Each number is 200 + 20 x the weight over its row's rms, rounded and kept within 0 to 999. Layers, rows and columns count from 0. The size before them is the row's rms in percent of the matrix's.

# layer 4 attention value, 160x160, rms 0.065, rows 88-130, columns 96-127
084,186,203,181,216,215,200,204,189,177,191,233,226,172,168,176,179,235,213,154,170,199,204,207,175,211,202,150,230,206,206,181,212
074,212,215,225,210,216,183,210,212,191,191,237,182,205,178,177,210,209,160,201,134,175,208,194,212,223,209,195,213,180,198,191,256
077,199,201,202,207,178,168,188,209,196,195,213,244,198,176,194,229,204,197,205,132,193,195,184,196,193,170,203,209,243,211,197,253
080,208,209,188,205,198,217,198,208,204,190,221,197,176,187,158,183,224,175,203,219,182,157,183,197,194,216,219,209,161,187,192,172
095,222,189,228,189,227,210,191,205,200,183,196,242,184,220,193,182,156,163,228,262,203,188,219,212,215,207,202,168,221,164,208,158
071,169,209,217,196,205,200,193,217,197,200,204,145,223,225,201,201,169,190,200,241,203,234,212,207,197,194,173,202,187,178,201,152
075,175,211,159,200,202,197,187,158,178,223,219,194,190,201,216,225,218,224,173,191,233,224,198,182,194,200,192,211,187,194,191,187
072,192,210,215,189,191,204,171,205,220,254,196,196,221,181,202,207,228,221,225,213,200,182,194,213,207,223,218,208,157,203,208,158
097,185,188,186,202,204,193,214,208,236,250,213,209,189,202,217,210,191,184,200,192,219,171,221,189,169,210,185,215,229,188,203,209
098,190,211,194,201,227,190,221,187,210,175,235,231,197,186,149,174,180,200,175,232,182,203,187,173,207,215,202,191,199,197,205,144
103,197,209,182,180,213,210,221,188,186,224,210,194,170,180,206,221,209,196,219,191,230,172,192,224,179,211,215,212,212,171,190,207
097,219,189,206,195,199,187,196,216,212,178,223,153,225,213,192,176,229,226,182,201,178,196,222,195,215,190,210,240,201,188,197,232
094,198,199,198,198,191,191,190,199,218,230,183,214,216,193,227,180,189,207,214,173,159,175,208,212,238,199,160,207,201,166,181,189
104,243,187,222,223,250,193,216,225,208,199,206,192,198,182,229,199,195,174,216,202,178,189,165,208,172,177,217,169,209,187,213,193
097,192,187,204,198,180,203,194,162,206,188,208,166,201,245,180,216,243,194,218,214,221,180,233,196,188,200,199,187,223,217,203,214
095,213,208,197,190,208,204,225,191,198,185,216,212,213,174,213,195,227,182,232,179,198,211,235,173,196,201,224,187,208,179,178,179
097,193,205,199,197,194,205,221,215,168,189,193,197,227,219,188,175,240,217,203,225,184,202,194,200,176,180,221,200,204,159,197,228
100,174,198,208,199,202,212,175,163,175,212,210,196,198,219,197,183,172,157,173,229,192,207,176,188,198,190,178,207,198,194,209,172
108,182,222,224,187,191,206,224,193,242,195,181,229,214,202,234,223,191,188,216,222,193,212,206,214,206,212,211,219,220,183,184,232
105,216,208,178,208,167,187,178,205,145,263,208,199,215,187,184,181,242,203,203,176,202,233,189,229,189,205,186,198,214,185,212,215
103,156,199,213,204,225,224,185,181,175,202,232,244,185,211,206,221,197,203,201,193,205,205,163,225,232,193,196,197,210,162,205,211
111,197,189,220,198,188,208,189,205,241,204,202,216,200,189,224,222,199,246,204,203,205,217,174,200,174,212,234,176,201,195,223,192
098,208,208,183,190,184,193,174,192,228,233,193,207,243,192,169,202,192,212,181,194,176,198,202,190,191,186,189,187,190,186,190,213
104,214,196,175,203,244,210,203,181,200,202,244,224,223,185,195,212,182,233,244,224,191,232,206,207,214,193,184,199,197,186,206,217
104,202,185,204,204,160,211,183,224,165,192,189,221,229,188,198,198,193,206,184,200,164,189,187,191,217,183,192,234,209,182,192,267
109,159,198,217,193,201,210,226,219,196,198,174,191,177,209,171,188,186,197,212,221,222,233,225,224,191,187,195,223,208,203,197,198
089,171,195,211,201,200,198,182,179,195,200,221,213,195,167,213,204,196,215,223,197,223,180,226,200,162,196,216,206,179,198,173,180
095,230,183,176,194,180,201,165,170,182,186,229,215,207,183,157,180,190,243,188,212,237,214,214,195,223,232,184,185,215,183,205,187
096,246,185,214,198,188,171,141,193,203,191,199,195,214,211,183,171,187,191,220,194,239,190,198,206,187,180,173,189,175,201,187,237
103,247,232,214,198,182,214,208,185,205,185,212,209,226,190,210,187,154,239,236,211,204,212,187,217,196,199,212,220,192,212,183,207
107,207,208,214,210,166,194,187,189,158,188,177,245,244,188,233,172,168,212,173,182,216,206,195,202,175,231,163,169,228,215,211,169
103,210,211,178,201,193,193,176,205,202,216,167,163,153,220,178,192,168,203,221,205,211,241,183,172,199,201,180,210,156,229,212,183
109,183,199,206,201,212,175,201,201,216,218,217,190,193,211,213,231,184,213,194,178,229,205,193,210,146,202,221,219,210,212,207,183
095,183,219,213,217,217,194,168,193,187,201,210,150,163,201,168,187,192,159,152,204,202,203,229,194,199,195,197,209,211,183,205,207
091,189,176,201,198,204,191,206,155,228,185,191,228,199,202,220,183,195,205,203,201,192,209,215,190,222,205,190,190,215,212,208,164
103,170,189,211,204,209,204,196,223,169,233,224,206,216,216,226,219,198,175,188,188,189,195,194,201,192,208,219,213,226,198,204,209
099,193,221,216,220,200,214,202,200,169,202,217,217,228,186,161,181,186,208,162,162,190,188,182,205,192,198,220,190,206,205,206,208
098,207,221,219,203,205,223,223,187,194,198,198,199,201,222,177,189,205,206,223,185,191,173,163,171,191,230,191,201,201,201,217,200
104,237,167,172,192,210,201,193,209,213,176,173,213,223,187,186,208,172,221,224,199,213,211,228,202,211,192,180,251,188,200,218,207
098,223,223,202,192,228,202,174,214,224,198,201,191,177,229,205,219,189,219,202,184,189,248,179,170,195,213,213,215,231,210,200,217
090,203,188,241,197,244,196,192,224,228,177,164,210,181,231,229,220,198,184,183,201,181,183,182,211,232,192,203,209,151,196,189,183
083,198,216,173,204,192,197,200,168,156,199,197,201,205,180,176,232,208,213,186,182,201,172,194,158,205,218,178,216,220,226,202,223
099,201,194,226,209,220,206,187,164,216,228,209,239,190,218,182,164,192,218,218,217,226,176,195,229,204,213,206,211,153,204,195,176
# layer 4 attention output (transposed), 160x160, rms 0.0649, rows 88-130, columns 96-127
100,203,194,187,220,208,193,201,202,208,176,171,218,209,210,172,214,193,181,178,177,191,188,214,213,240,174,213,205,221,180,168,227
082,197,172,161,208,175,189,225,207,195,223,162,213,220,180,223,243,218,209,190,211,217,195,218,192,221,187,198,183,158,222,201,188
082,192,214,237,172,201,199,248,179,197,215,195,203,216,214,165,213,213,191,207,234,198,184,181,136,246,154,223,189,192,184,207,183
090,209,162,164,199,206,191,211,187,193,176,195,198,199,193,246,235,202,193,206,191,200,218,224,173,200,212,211,180,199,222,235,205
094,210,188,214,186,200,235,163,198,209,200,197,224,202,190,254,161,198,213,222,211,207,198,200,202,174,203,210,196,215,203,208,205
078,225,188,218,202,222,206,215,189,213,178,199,223,159,221,200,225,197,221,216,196,186,181,170,210,178,225,196,213,197,231,211,209
084,206,198,197,236,206,190,195,220,202,168,205,209,180,230,165,196,201,184,181,190,217,200,200,212,181,209,195,223,213,184,191,218
080,220,173,163,216,226,203,208,222,209,202,181,215,212,228,214,231,194,222,196,186,204,206,211,177,189,213,158,165,199,202,216,227
101,190,167,191,202,200,210,216,200,193,213,192,223,181,205,212,220,211,171,195,182,220,236,211,207,211,164,201,206,213,202,255,174
106,196,195,205,180,192,206,174,144,182,218,198,207,224,155,201,224,175,190,206,185,177,206,187,214,208,210,193,218,208,181,214,203
113,187,232,173,207,205,191,204,200,191,199,173,217,213,240,167,203,231,234,228,207,209,171,196,212,211,211,214,228,202,195,227,177
106,196,192,224,218,188,148,206,169,205,217,212,195,193,165,186,205,205,217,183,145,179,232,192,220,249,188,178,199,196,168,193,195
100,207,183,179,216,179,189,202,159,183,187,218,209,183,206,212,214,175,188,164,156,201,187,198,195,207,200,176,187,204,234,196,205
108,223,228,214,219,198,218,192,166,220,212,197,186,184,200,205,205,218,184,209,195,220,182,174,187,213,201,194,200,197,214,190,215
097,207,197,187,151,182,190,220,203,194,217,214,215,199,186,200,189,191,186,222,228,163,232,219,210,193,187,184,206,153,187,210,223
100,178,211,147,255,202,201,185,211,194,182,232,191,193,170,201,152,155,215,221,191,192,199,211,204,228,199,217,225,189,227,203,209
104,196,223,165,221,215,209,210,218,216,204,209,210,229,200,198,222,198,213,187,170,233,195,213,191,190,174,206,210,188,207,236,197
105,192,211,229,226,179,185,226,172,212,214,191,187,179,236,216,227,188,202,221,192,176,189,218,187,175,191,199,190,129,181,205,178
104,191,240,194,215,203,174,186,234,225,197,211,180,217,215,209,206,188,190,180,220,203,192,200,218,257,213,226,199,204,186,192,195
117,176,188,188,188,212,213,219,194,164,202,246,208,214,214,196,210,247,198,218,192,191,193,219,184,196,198,208,213,222,175,212,235
106,220,190,246,185,242,212,170,243,204,211,214,181,219,176,183,203,199,204,215,200,190,205,164,195,218,149,193,184,211,193,177,199
111,209,211,236,195,206,217,185,186,199,170,204,207,152,225,208,190,189,212,190,214,227,209,170,179,170,191,237,195,201,187,209,160
110,171,217,264,177,205,210,212,214,218,213,172,218,247,205,160,231,193,203,198,210,233,211,222,208,231,219,198,181,224,175,185,174
116,196,192,166,227,219,188,186,188,228,213,227,233,202,198,178,224,160,204,216,174,188,215,201,213,217,221,174,193,162,189,215,226
108,176,198,201,201,244,195,196,205,172,166,230,184,226,158,213,199,195,187,165,168,205,201,202,215,202,213,192,181,208,234,220,231
111,209,203,192,204,237,203,189,183,217,167,204,158,162,191,218,189,202,201,206,214,168,207,210,196,206,207,218,213,173,220,208,200
101,172,210,184,168,198,200,186,191,218,165,187,203,207,248,217,174,216,206,210,199,253,199,210,194,218,206,202,186,218,180,211,254
095,165,207,222,232,200,227,206,237,200,199,213,196,187,215,191,143,197,201,187,214,210,184,213,236,171,234,205,196,212,176,183,239
094,208,209,217,161,221,213,217,188,220,210,195,209,206,188,218,257,191,192,223,171,183,231,201,208,235,207,189,205,212,198,206,228
108,217,209,216,200,185,224,191,223,239,200,187,235,193,217,212,234,168,219,197,211,242,184,221,224,209,208,204,179,187,186,195,174
112,191,211,170,213,220,165,180,211,184,199,164,219,181,233,175,166,196,217,197,225,211,212,211,210,206,187,174,188,236,205,152,190
103,203,180,174,239,193,201,243,203,190,181,210,205,206,235,233,186,165,193,191,214,197,201,231,186,178,228,171,235,203,184,205,203
103,253,171,204,198,184,206,179,187,224,187,191,229,202,186,219,190,178,203,222,203,223,212,172,205,203,205,225,204,173,186,202,175
101,199,218,208,191,195,207,217,155,226,231,201,182,239,217,206,208,216,208,219,187,173,225,189,196,191,197,207,218,191,174,170,195
099,170,175,186,188,237,220,201,162,197,179,180,176,190,190,197,193,179,187,206,221,199,186,215,217,189,221,178,221,205,206,205,180
104,232,229,179,196,204,223,186,207,199,215,176,230,211,197,194,204,220,205,214,237,214,200,158,177,191,165,172,177,209,183,164,203
106,190,208,222,218,220,191,200,219,182,202,244,167,213,195,168,201,241,147,170,167,175,198,206,201,194,220,193,198,171,198,187,206
106,178,213,253,208,207,206,226,172,210,243,255,182,201,186,223,217,199,215,192,192,171,199,204,213,193,150,179,208,226,219,175,207
111,182,167,184,257,173,212,210,225,181,163,201,213,197,231,242,218,216,195,196,234,184,201,171,177,204,232,185,174,238,193,185,204
098,214,210,242,211,163,193,185,239,200,194,185,166,170,202,210,192,229,209,194,186,196,207,216,196,217,223,154,232,199,204,196,197
096,204,175,186,157,188,190,204,195,165,227,207,235,202,169,189,163,181,194,183,180,187,226,217,196,191,223,195,231,200,186,231,210
092,213,195,244,205,234,187,243,196,220,224,219,219,167,233,207,186,183,190,213,192,210,216,194,209,172,197,224,189,226,184,197,161
084,200,187,207,188,221,183,170,184,178,199,195,217,199,170,205,198,208,174,179,205,191,204,207,182,204,212,224,245,174,195,189,197
# layer 4 attention query, 160x160, rms 0.0698, rows 96-159, columns 96-127
149,223,214,229,176,207,231,231,230,196,207,186,201,194,209,223,207,203,192,173,195,210,224,202,197,209,212,205,220,208,211,229,217
153,228,189,190,237,186,155,184,168,198,191,189,190,176,209,181,210,212,187,172,181,211,185,245,179,187,194,201,183,220,195,206,230
115,198,203,240,203,221,173,209,237,178,180,197,194,165,244,171,169,187,177,172,186,185,210,204,194,207,182,188,183,185,225,226,205
144,169,196,153,205,215,214,201,207,201,188,214,203,172,185,200,222,176,192,169,200,195,176,181,222,237,172,213,221,217,203,189,197
137,213,233,231,199,234,191,205,233,165,197,230,205,219,245,220,227,226,179,165,188,223,174,209,183,192,218,156,186,169,228,201,202
150,233,220,212,221,219,186,231,187,204,193,209,150,220,223,217,192,189,167,210,166,177,211,217,216,225,237,196,201,197,184,167,183
137,231,234,200,158,192,204,184,221,203,224,203,209,164,217,225,215,196,198,178,175,197,185,224,221,149,180,194,194,196,198,221,227
151,195,218,189,238,210,208,183,198,186,202,222,181,190,248,186,201,164,214,214,172,214,165,166,196,202,189,189,234,167,206,160,187
135,218,211,229,188,191,198,209,174,230,220,149,233,201,173,189,184,210,227,211,189,209,203,174,218,181,194,215,185,202,179,219,170
147,237,208,230,202,191,193,242,220,213,224,199,204,230,227,176,194,187,194,191,205,197,207,228,224,185,194,172,212,250,184,183,190
140,225,178,196,204,174,198,210,243,209,147,196,197,193,210,197,197,213,154,176,185,185,187,246,185,217,165,204,203,197,212,199,207
128,189,199,169,225,205,188,203,214,246,215,214,207,201,162,217,193,205,202,200,222,150,165,218,185,181,219,215,154,173,228,187,245
142,218,170,202,207,217,188,174,196,184,192,207,194,195,207,168,224,198,200,195,202,189,213,241,223,230,196,199,192,202,198,163,189
142,214,198,212,189,198,185,174,185,227,195,166,182,228,208,215,174,180,238,210,191,211,183,193,162,220,186,207,195,234,168,216,197
143,173,169,174,192,211,200,185,198,200,189,200,201,237,187,184,199,201,225,221,209,197,198,215,174,226,198,219,223,223,206,172,204
128,228,215,216,218,183,190,167,202,183,228,178,205,207,208,190,204,194,209,187,195,185,195,196,246,171,181,211,209,223,186,182,167
139,176,231,204,174,231,188,193,210,217,184,221,205,194,220,222,181,167,203,210,207,187,201,195,183,182,196,202,180,190,190,229,184
151,231,196,208,209,167,202,181,208,229,204,191,183,230,225,209,185,189,191,211,188,178,185,196,225,199,223,200,200,165,189,212,165
143,196,208,180,199,194,222,251,200,216,190,209,214,201,174,208,211,200,181,219,212,220,219,157,177,167,189,213,164,219,185,204,206
139,187,216,186,169,181,216,165,208,188,214,205,230,204,232,197,202,191,208,164,228,214,147,206,201,210,190,200,200,198,234,213,183
143,208,194,225,203,193,231,172,178,216,194,209,189,183,199,200,188,209,189,216,217,217,196,204,216,135,219,233,209,201,185,221,160
133,178,220,205,227,206,178,212,196,177,232,199,262,175,186,212,172,206,215,180,200,225,176,180,197,193,187,187,191,204,183,187,213
148,193,191,177,201,202,187,212,167,178,200,176,222,210,194,190,212,195,191,214,175,229,198,165,186,182,182,189,166,197,169,202,180
157,196,212,209,202,199,185,203,199,199,182,197,225,173,236,193,157,173,175,217,191,168,153,231,212,217,175,206,209,195,211,191,225
152,195,215,193,205,217,209,197,197,200,177,179,212,217,198,201,194,197,223,182,195,213,193,239,194,214,183,185,169,203,202,210,200
161,172,195,205,206,219,155,192,207,193,222,169,201,191,216,155,162,193,152,177,195,204,241,212,221,256,175,218,221,182,201,192,205
133,180,222,194,171,202,172,201,173,235,189,177,210,196,215,175,204,239,203,202,195,224,202,172,153,214,181,204,195,196,206,225,210
148,233,198,235,186,182,220,204,199,205,160,177,209,180,222,192,205,193,215,222,226,177,195,170,205,209,176,220,200,197,194,212,171
154,166,189,170,155,203,211,197,193,199,222,206,201,195,212,205,189,214,203,204,208,207,213,215,186,188,170,222,211,268,185,224,191
143,197,203,182,201,221,215,197,175,207,154,213,161,231,238,170,275,184,188,204,214,228,203,214,204,213,197,205,207,218,206,181,182
138,222,191,212,220,156,199,171,180,206,221,196,199,188,178,176,183,203,239,219,229,215,202,159,203,184,222,192,179,187,203,186,178
122,205,189,185,219,218,216,232,193,198,193,197,198,201,198,237,198,199,176,195,180,188,198,205,195,225,193,230,217,190,189,169,208
074,199,198,236,152,217,209,161,205,198,197,207,219,176,182,195,182,211,172,214,245,204,209,190,184,206,234,230,233,179,172,199,175
077,171,226,153,205,204,214,226,177,204,229,220,223,183,183,147,202,180,216,178,178,199,176,231,190,222,212,184,207,232,195,201,226
078,186,220,162,212,181,202,227,218,211,203,214,181,211,202,196,209,209,217,204,186,207,217,222,198,196,184,173,177,226,233,207,234
090,181,206,153,194,215,216,201,183,186,222,222,200,225,186,167,212,192,190,182,167,214,195,215,173,220,200,163,199,231,236,206,220
082,219,208,188,240,193,183,199,216,241,177,216,202,212,236,196,199,201,208,192,193,213,190,186,178,198,211,159,185,169,225,204,219
079,184,203,178,231,177,203,232,185,209,195,204,198,197,218,208,202,182,204,191,160,199,202,195,184,228,192,210,177,200,229,198,229
081,197,174,193,224,224,198,167,162,192,210,180,217,201,164,194,199,199,191,189,193,211,188,228,190,195,210,223,226,204,188,157,198
083,223,221,213,144,212,232,174,229,183,192,229,211,195,198,232,200,205,169,221,213,220,221,178,200,180,226,192,215,181,207,216,194
065,201,177,192,234,218,172,194,167,210,228,186,206,181,185,176,209,202,195,177,215,189,191,197,209,213,190,227,191,219,186,204,183
073,197,183,189,232,208,186,182,155,189,204,178,220,198,172,176,192,198,179,187,193,221,179,212,191,205,206,220,220,209,182,170,197
071,223,196,210,190,216,214,172,250,180,176,208,219,184,174,193,197,218,218,233,199,205,233,185,203,171,218,196,235,175,212,172,220
091,184,190,183,203,229,214,229,219,227,205,191,216,167,207,216,194,204,162,197,220,212,181,205,187,222,192,221,200,181,183,181,202
077,210,204,225,160,222,243,170,214,179,215,190,235,197,182,218,187,198,181,214,238,194,208,186,212,205,210,216,224,181,161,196,184
064,207,204,182,222,194,185,167,194,178,192,160,200,205,159,189,199,196,207,194,200,197,229,212,213,174,185,209,228,187,180,180,212
080,211,205,169,194,200,210,198,233,192,230,183,175,224,203,219,234,197,206,206,185,192,230,235,205,198,192,163,193,232,227,201,205
079,206,178,221,214,229,205,140,175,192,204,194,231,191,183,189,177,212,187,183,207,201,183,204,199,211,224,227,237,174,181,169,193
076,193,196,217,199,175,197,203,208,204,225,193,205,215,227,231,223,206,227,208,208,202,221,188,199,228,153,225,192,201,204,194,178
075,206,196,196,192,207,196,141,175,186,214,187,217,202,159,188,186,201,169,192,215,214,218,199,182,191,228,197,246,188,200,165,199
078,198,211,152,231,206,208,233,208,216,225,216,208,189,230,196,220,183,201,209,185,217,197,197,183,222,163,196,186,217,214,218,215
070,189,179,229,189,236,209,178,173,197,191,200,223,206,188,185,161,180,208,211,219,211,171,175,208,219,202,235,217,169,171,199,163
076,186,160,206,174,190,167,179,149,202,226,201,195,203,197,200,196,178,207,220,220,198,195,176,218,194,186,219,230,189,163,183,189
074,192,184,180,171,159,193,192,189,184,222,187,180,237,191,220,217,227,202,206,208,214,209,195,186,196,184,216,201,204,189,182,205
076,228,189,211,206,218,216,149,200,189,193,190,204,210,203,216,190,195,174,203,214,217,192,193,208,192,236,179,225,174,186,194,204
061,150,200,179,197,221,213,172,190,193,167,200,209,183,173,192,181,210,215,217,206,237,207,198,207,202,214,208,199,176,158,180,193
072,216,216,190,234,198,191,206,207,190,166,198,215,180,205,174,165,200,199,182,210,203,179,193,200,221,223,229,215,193,199,198,247
081,206,195,204,178,215,187,134,165,175,204,186,210,200,165,191,195,202,191,192,209,216,215,207,181,183,230,205,255,181,200,174,185
082,210,219,232,182,219,191,181,192,175,211,216,212,185,193,173,187,157,222,226,201,190,232,192,236,182,208,198,207,221,189,226,161
077,221,192,208,184,195,204,186,201,175,224,170,179,244,190,212,199,180,207,214,206,189,224,209,219,201,146,211,186,229,186,220,190
072,224,229,209,201,208,198,208,204,200,213,200,219,207,197,185,202,197,186,225,206,175,194,223,221,166,189,181,199,215,191,216,208
077,182,205,195,206,194,206,204,221,235,218,200,197,212,209,209,228,231,204,167,175,203,179,229,193,209,198,190,173,221,249,216,236
070,187,191,210,164,191,188,173,199,191,189,219,206,224,190,197,194,181,226,245,241,196,240,180,204,202,213,207,234,165,143,178,206
060,214,223,210,162,198,226,226,243,222,218,221,182,195,239,232,221,204,209,205,197,179,204,187,196,196,173,195,175,209,223,231,215
# layer 4 attention key, 160x160, rms 0.066, rows 96-159, columns 96-127
159,198,203,209,199,217,217,203,244,209,170,201,197,184,186,209,230,168,201,197,201,163,241,188,209,203,204,162,180,199,165,220,204
143,177,195,210,192,172,185,197,161,250,212,187,167,185,213,198,200,170,202,221,191,195,212,204,176,231,180,210,180,238,192,226,183
121,230,195,226,189,213,203,174,186,185,214,217,194,151,234,201,194,178,169,193,172,206,210,200,201,204,173,227,238,195,227,238,161
153,184,203,191,230,206,180,247,218,223,195,208,199,176,210,175,205,153,186,207,196,180,201,208,199,215,157,180,211,221,182,211,214
138,185,217,202,217,181,218,186,163,185,176,203,206,196,213,212,246,210,179,144,178,208,200,211,221,231,202,184,215,202,191,196,200
144,209,187,214,226,215,195,224,204,155,195,208,199,206,243,191,203,217,194,208,175,181,169,175,213,182,222,206,206,191,249,192,182
140,192,218,189,198,187,228,203,255,181,188,194,220,212,178,193,208,216,164,183,228,201,203,201,235,190,182,224,209,200,206,217,187
156,223,181,195,197,188,164,205,224,214,173,208,211,215,208,190,203,219,204,239,192,208,192,216,214,188,184,193,173,184,235,168,192
127,183,178,178,180,211,221,212,207,182,195,182,200,190,198,167,190,197,220,196,204,223,234,188,203,204,183,167,178,204,198,204,212
152,214,204,183,178,191,177,245,173,204,223,185,208,186,180,225,200,165,213,185,195,228,188,199,204,175,156,214,185,217,186,211,212
139,186,183,225,188,158,174,233,213,172,235,226,187,211,211,212,201,189,188,244,203,206,236,187,234,182,170,231,208,225,192,206,180
125,188,203,207,214,211,201,206,231,220,198,184,195,178,181,184,185,211,227,218,208,203,200,195,179,219,199,223,198,202,197,202,204
144,150,187,169,197,186,200,183,202,217,211,195,207,231,226,214,179,210,226,192,205,198,190,198,200,224,210,229,178,196,223,192,192
136,246,179,215,178,197,191,191,180,214,239,208,182,206,204,171,206,181,184,215,182,209,202,194,186,238,209,208,170,207,192,203,202
136,235,188,204,194,195,186,215,195,207,206,191,192,214,194,197,175,252,203,204,187,213,177,184,200,192,202,163,195,203,198,206,214
130,230,199,160,201,196,207,216,195,221,183,177,184,189,178,207,185,167,226,208,182,228,203,208,198,222,190,168,165,195,184,193,203
137,227,207,233,179,220,201,161,221,187,210,203,221,164,190,225,188,179,208,221,207,195,188,195,195,189,177,227,218,200,202,213,167
152,212,215,198,210,225,228,175,194,186,224,191,196,220,199,243,197,173,246,202,194,195,182,201,190,223,198,193,218,157,188,180,233
141,212,232,196,204,260,202,211,204,181,187,199,218,147,145,214,196,223,228,195,194,188,217,235,211,178,181,191,161,180,211,174,214
142,192,206,194,202,211,221,193,227,201,161,201,185,208,213,205,208,182,215,184,205,205,218,187,219,236,193,188,216,187,172,212,213
144,185,186,221,191,150,202,180,189,233,214,201,159,226,192,228,163,194,189,235,204,233,197,200,214,172,207,172,218,230,192,169,235
128,211,202,216,224,159,163,237,144,201,193,194,188,182,214,167,226,174,165,190,196,225,239,224,212,193,193,219,180,242,171,183,194
142,219,216,191,185,247,230,197,174,167,193,196,193,209,204,184,235,195,201,177,209,177,218,208,196,229,192,200,150,183,217,202,197
150,234,175,219,209,210,177,192,212,215,217,193,204,203,211,180,185,191,174,183,204,216,218,222,204,175,188,227,200,170,181,208,190
144,234,195,213,209,209,195,175,213,204,210,221,181,180,189,204,211,180,223,221,198,206,212,201,201,239,242,227,197,205,212,199,208
154,216,177,198,196,237,205,184,208,229,174,167,205,180,239,230,191,170,203,192,196,176,191,189,198,179,177,175,197,184,154,215,172
133,173,187,189,168,228,180,171,177,177,196,207,211,191,233,173,202,212,210,178,192,244,229,218,188,217,201,197,199,203,212,193,206
143,181,184,214,186,215,182,202,184,170,233,224,230,193,213,184,193,136,207,188,193,214,240,199,197,234,176,237,204,202,202,204,183
153,189,210,169,196,208,184,208,236,177,190,222,162,188,246,185,175,205,172,197,193,218,214,199,207,200,171,209,232,239,237,223,201
139,183,184,215,184,225,202,181,170,184,190,215,217,210,215,215,200,215,225,194,205,197,159,206,206,235,215,192,172,181,234,187,211
138,192,188,214,195,190,203,208,172,212,183,190,206,193,200,185,161,233,203,198,187,194,187,165,182,204,222,180,208,182,225,184,184
120,194,206,198,231,198,168,250,224,172,203,224,194,219,210,185,217,178,201,224,190,190,244,228,223,206,201,215,162,200,196,170,214
074,222,177,209,185,212,207,208,214,264,189,195,181,222,221,203,255,205,213,183,214,192,201,208,185,195,226,217,192,243,178,209,184
062,196,218,202,197,175,202,212,191,148,244,225,202,203,184,233,215,235,182,217,205,206,198,223,202,215,188,193,199,205,172,226,215
082,195,181,174,183,220,167,205,181,214,236,243,221,214,195,175,190,201,193,193,208,226,213,183,216,186,200,213,205,205,193,216,224
087,199,211,171,172,228,177,204,183,186,218,227,229,184,214,163,210,180,223,228,187,212,217,204,184,191,184,189,209,214,234,230,225
075,193,206,201,190,202,213,188,216,182,182,185,216,207,159,193,193,175,198,195,235,216,213,200,209,212,182,175,188,188,210,187,215
076,179,196,206,198,187,208,190,201,189,218,193,186,203,176,236,230,220,183,176,222,196,210,153,230,205,194,207,202,198,209,198,214
089,160,199,183,223,163,179,233,221,177,215,223,208,225,208,199,202,231,196,207,189,163,217,196,182,220,182,176,172,213,200,216,227
077,231,206,194,178,204,206,204,214,226,177,174,176,179,187,191,218,199,237,213,211,213,180,208,178,169,237,211,207,212,185,196,183
065,190,195,194,219,171,201,197,201,173,186,199,214,182,205,226,196,234,155,209,179,180,200,224,183,206,185,183,200,188,205,190,202
076,167,216,189,233,148,203,213,217,173,211,217,208,209,196,199,224,230,192,206,182,178,246,207,196,198,192,172,171,195,192,209,234
061,207,213,184,163,206,184,215,201,222,204,217,201,190,178,190,187,158,194,226,202,207,192,203,201,191,194,189,212,231,180,208,196
092,224,167,213,211,194,198,207,216,219,207,189,163,250,177,212,224,264,203,205,171,209,212,203,188,205,182,218,216,196,205,182,216
075,236,204,194,181,198,198,192,222,237,172,183,197,199,193,188,221,235,174,204,207,212,197,200,171,188,238,216,219,218,191,206,188
070,196,152,174,203,169,175,186,197,207,203,226,221,219,182,213,223,195,172,161,210,186,202,197,183,210,221,209,189,228,171,197,196
079,203,185,176,196,218,155,172,169,203,232,247,218,199,195,148,203,177,217,230,191,225,209,173,207,182,214,202,218,200,197,202,202
083,176,220,194,197,184,185,204,234,186,163,194,216,197,204,211,204,220,219,180,187,184,228,201,153,209,167,193,194,214,191,210,229
077,212,158,215,232,176,184,191,174,190,193,221,230,218,195,181,186,215,194,231,220,218,254,177,196,187,207,225,222,179,193,183,167
075,207,220,174,189,183,197,206,210,178,196,220,185,185,179,215,242,202,245,228,186,175,223,210,148,190,208,178,188,210,142,201,201
069,186,195,204,195,200,203,182,186,187,216,219,196,210,182,213,205,249,183,222,192,222,215,180,202,213,192,216,205,175,204,189,222
067,207,218,207,197,199,230,191,215,162,152,179,191,211,183,217,207,207,213,201,185,221,220,230,180,183,189,199,198,167,210,195,205
075,206,211,185,234,166,201,194,181,181,193,208,215,218,199,222,236,206,197,194,152,177,213,235,187,164,208,186,174,210,177,201,199
072,217,193,190,193,232,171,200,175,213,174,209,210,199,199,164,180,202,180,213,171,202,240,178,186,212,190,195,206,221,218,213,226
073,187,241,171,196,182,225,196,230,178,179,187,169,198,189,189,215,171,259,185,185,204,188,231,180,198,209,176,194,223,187,199,188
061,210,190,174,191,218,206,209,206,232,192,194,202,191,205,211,231,191,222,223,148,207,214,227,185,185,192,202,191,183,199,203,222
070,179,205,196,188,189,236,194,217,229,199,179,187,229,184,200,230,202,148,184,236,173,195,179,215,210,203,202,174,221,210,188,183
090,219,237,195,200,203,182,207,212,168,169,190,204,193,213,201,220,202,233,222,173,170,226,204,159,198,202,173,205,202,172,220,215
080,192,237,207,195,197,222,203,185,185,204,195,223,184,243,205,180,169,213,231,207,185,182,216,199,196,221,209,191,173,158,217,173
071,200,166,209,204,176,159,181,164,184,211,238,214,205,209,163,212,174,214,182,199,230,216,224,186,176,226,238,215,198,199,197,184
067,191,207,187,198,167,210,200,184,206,221,219,224,175,238,203,206,199,160,219,217,187,185,229,205,218,252,215,196,169,197,180,192
070,230,181,202,176,213,165,190,178,207,208,219,197,206,198,188,225,237,163,186,213,226,169,191,197,239,168,191,227,236,224,218,235
063,242,222,214,182,228,196,182,190,224,185,197,202,184,211,189,221,175,176,247,167,199,241,197,192,163,211,198,210,183,184,206,218
059,230,185,223,182,197,188,207,191,251,196,203,186,202,198,194,198,202,229,179,213,218,178,189,209,197,217,244,224,233,227,190,158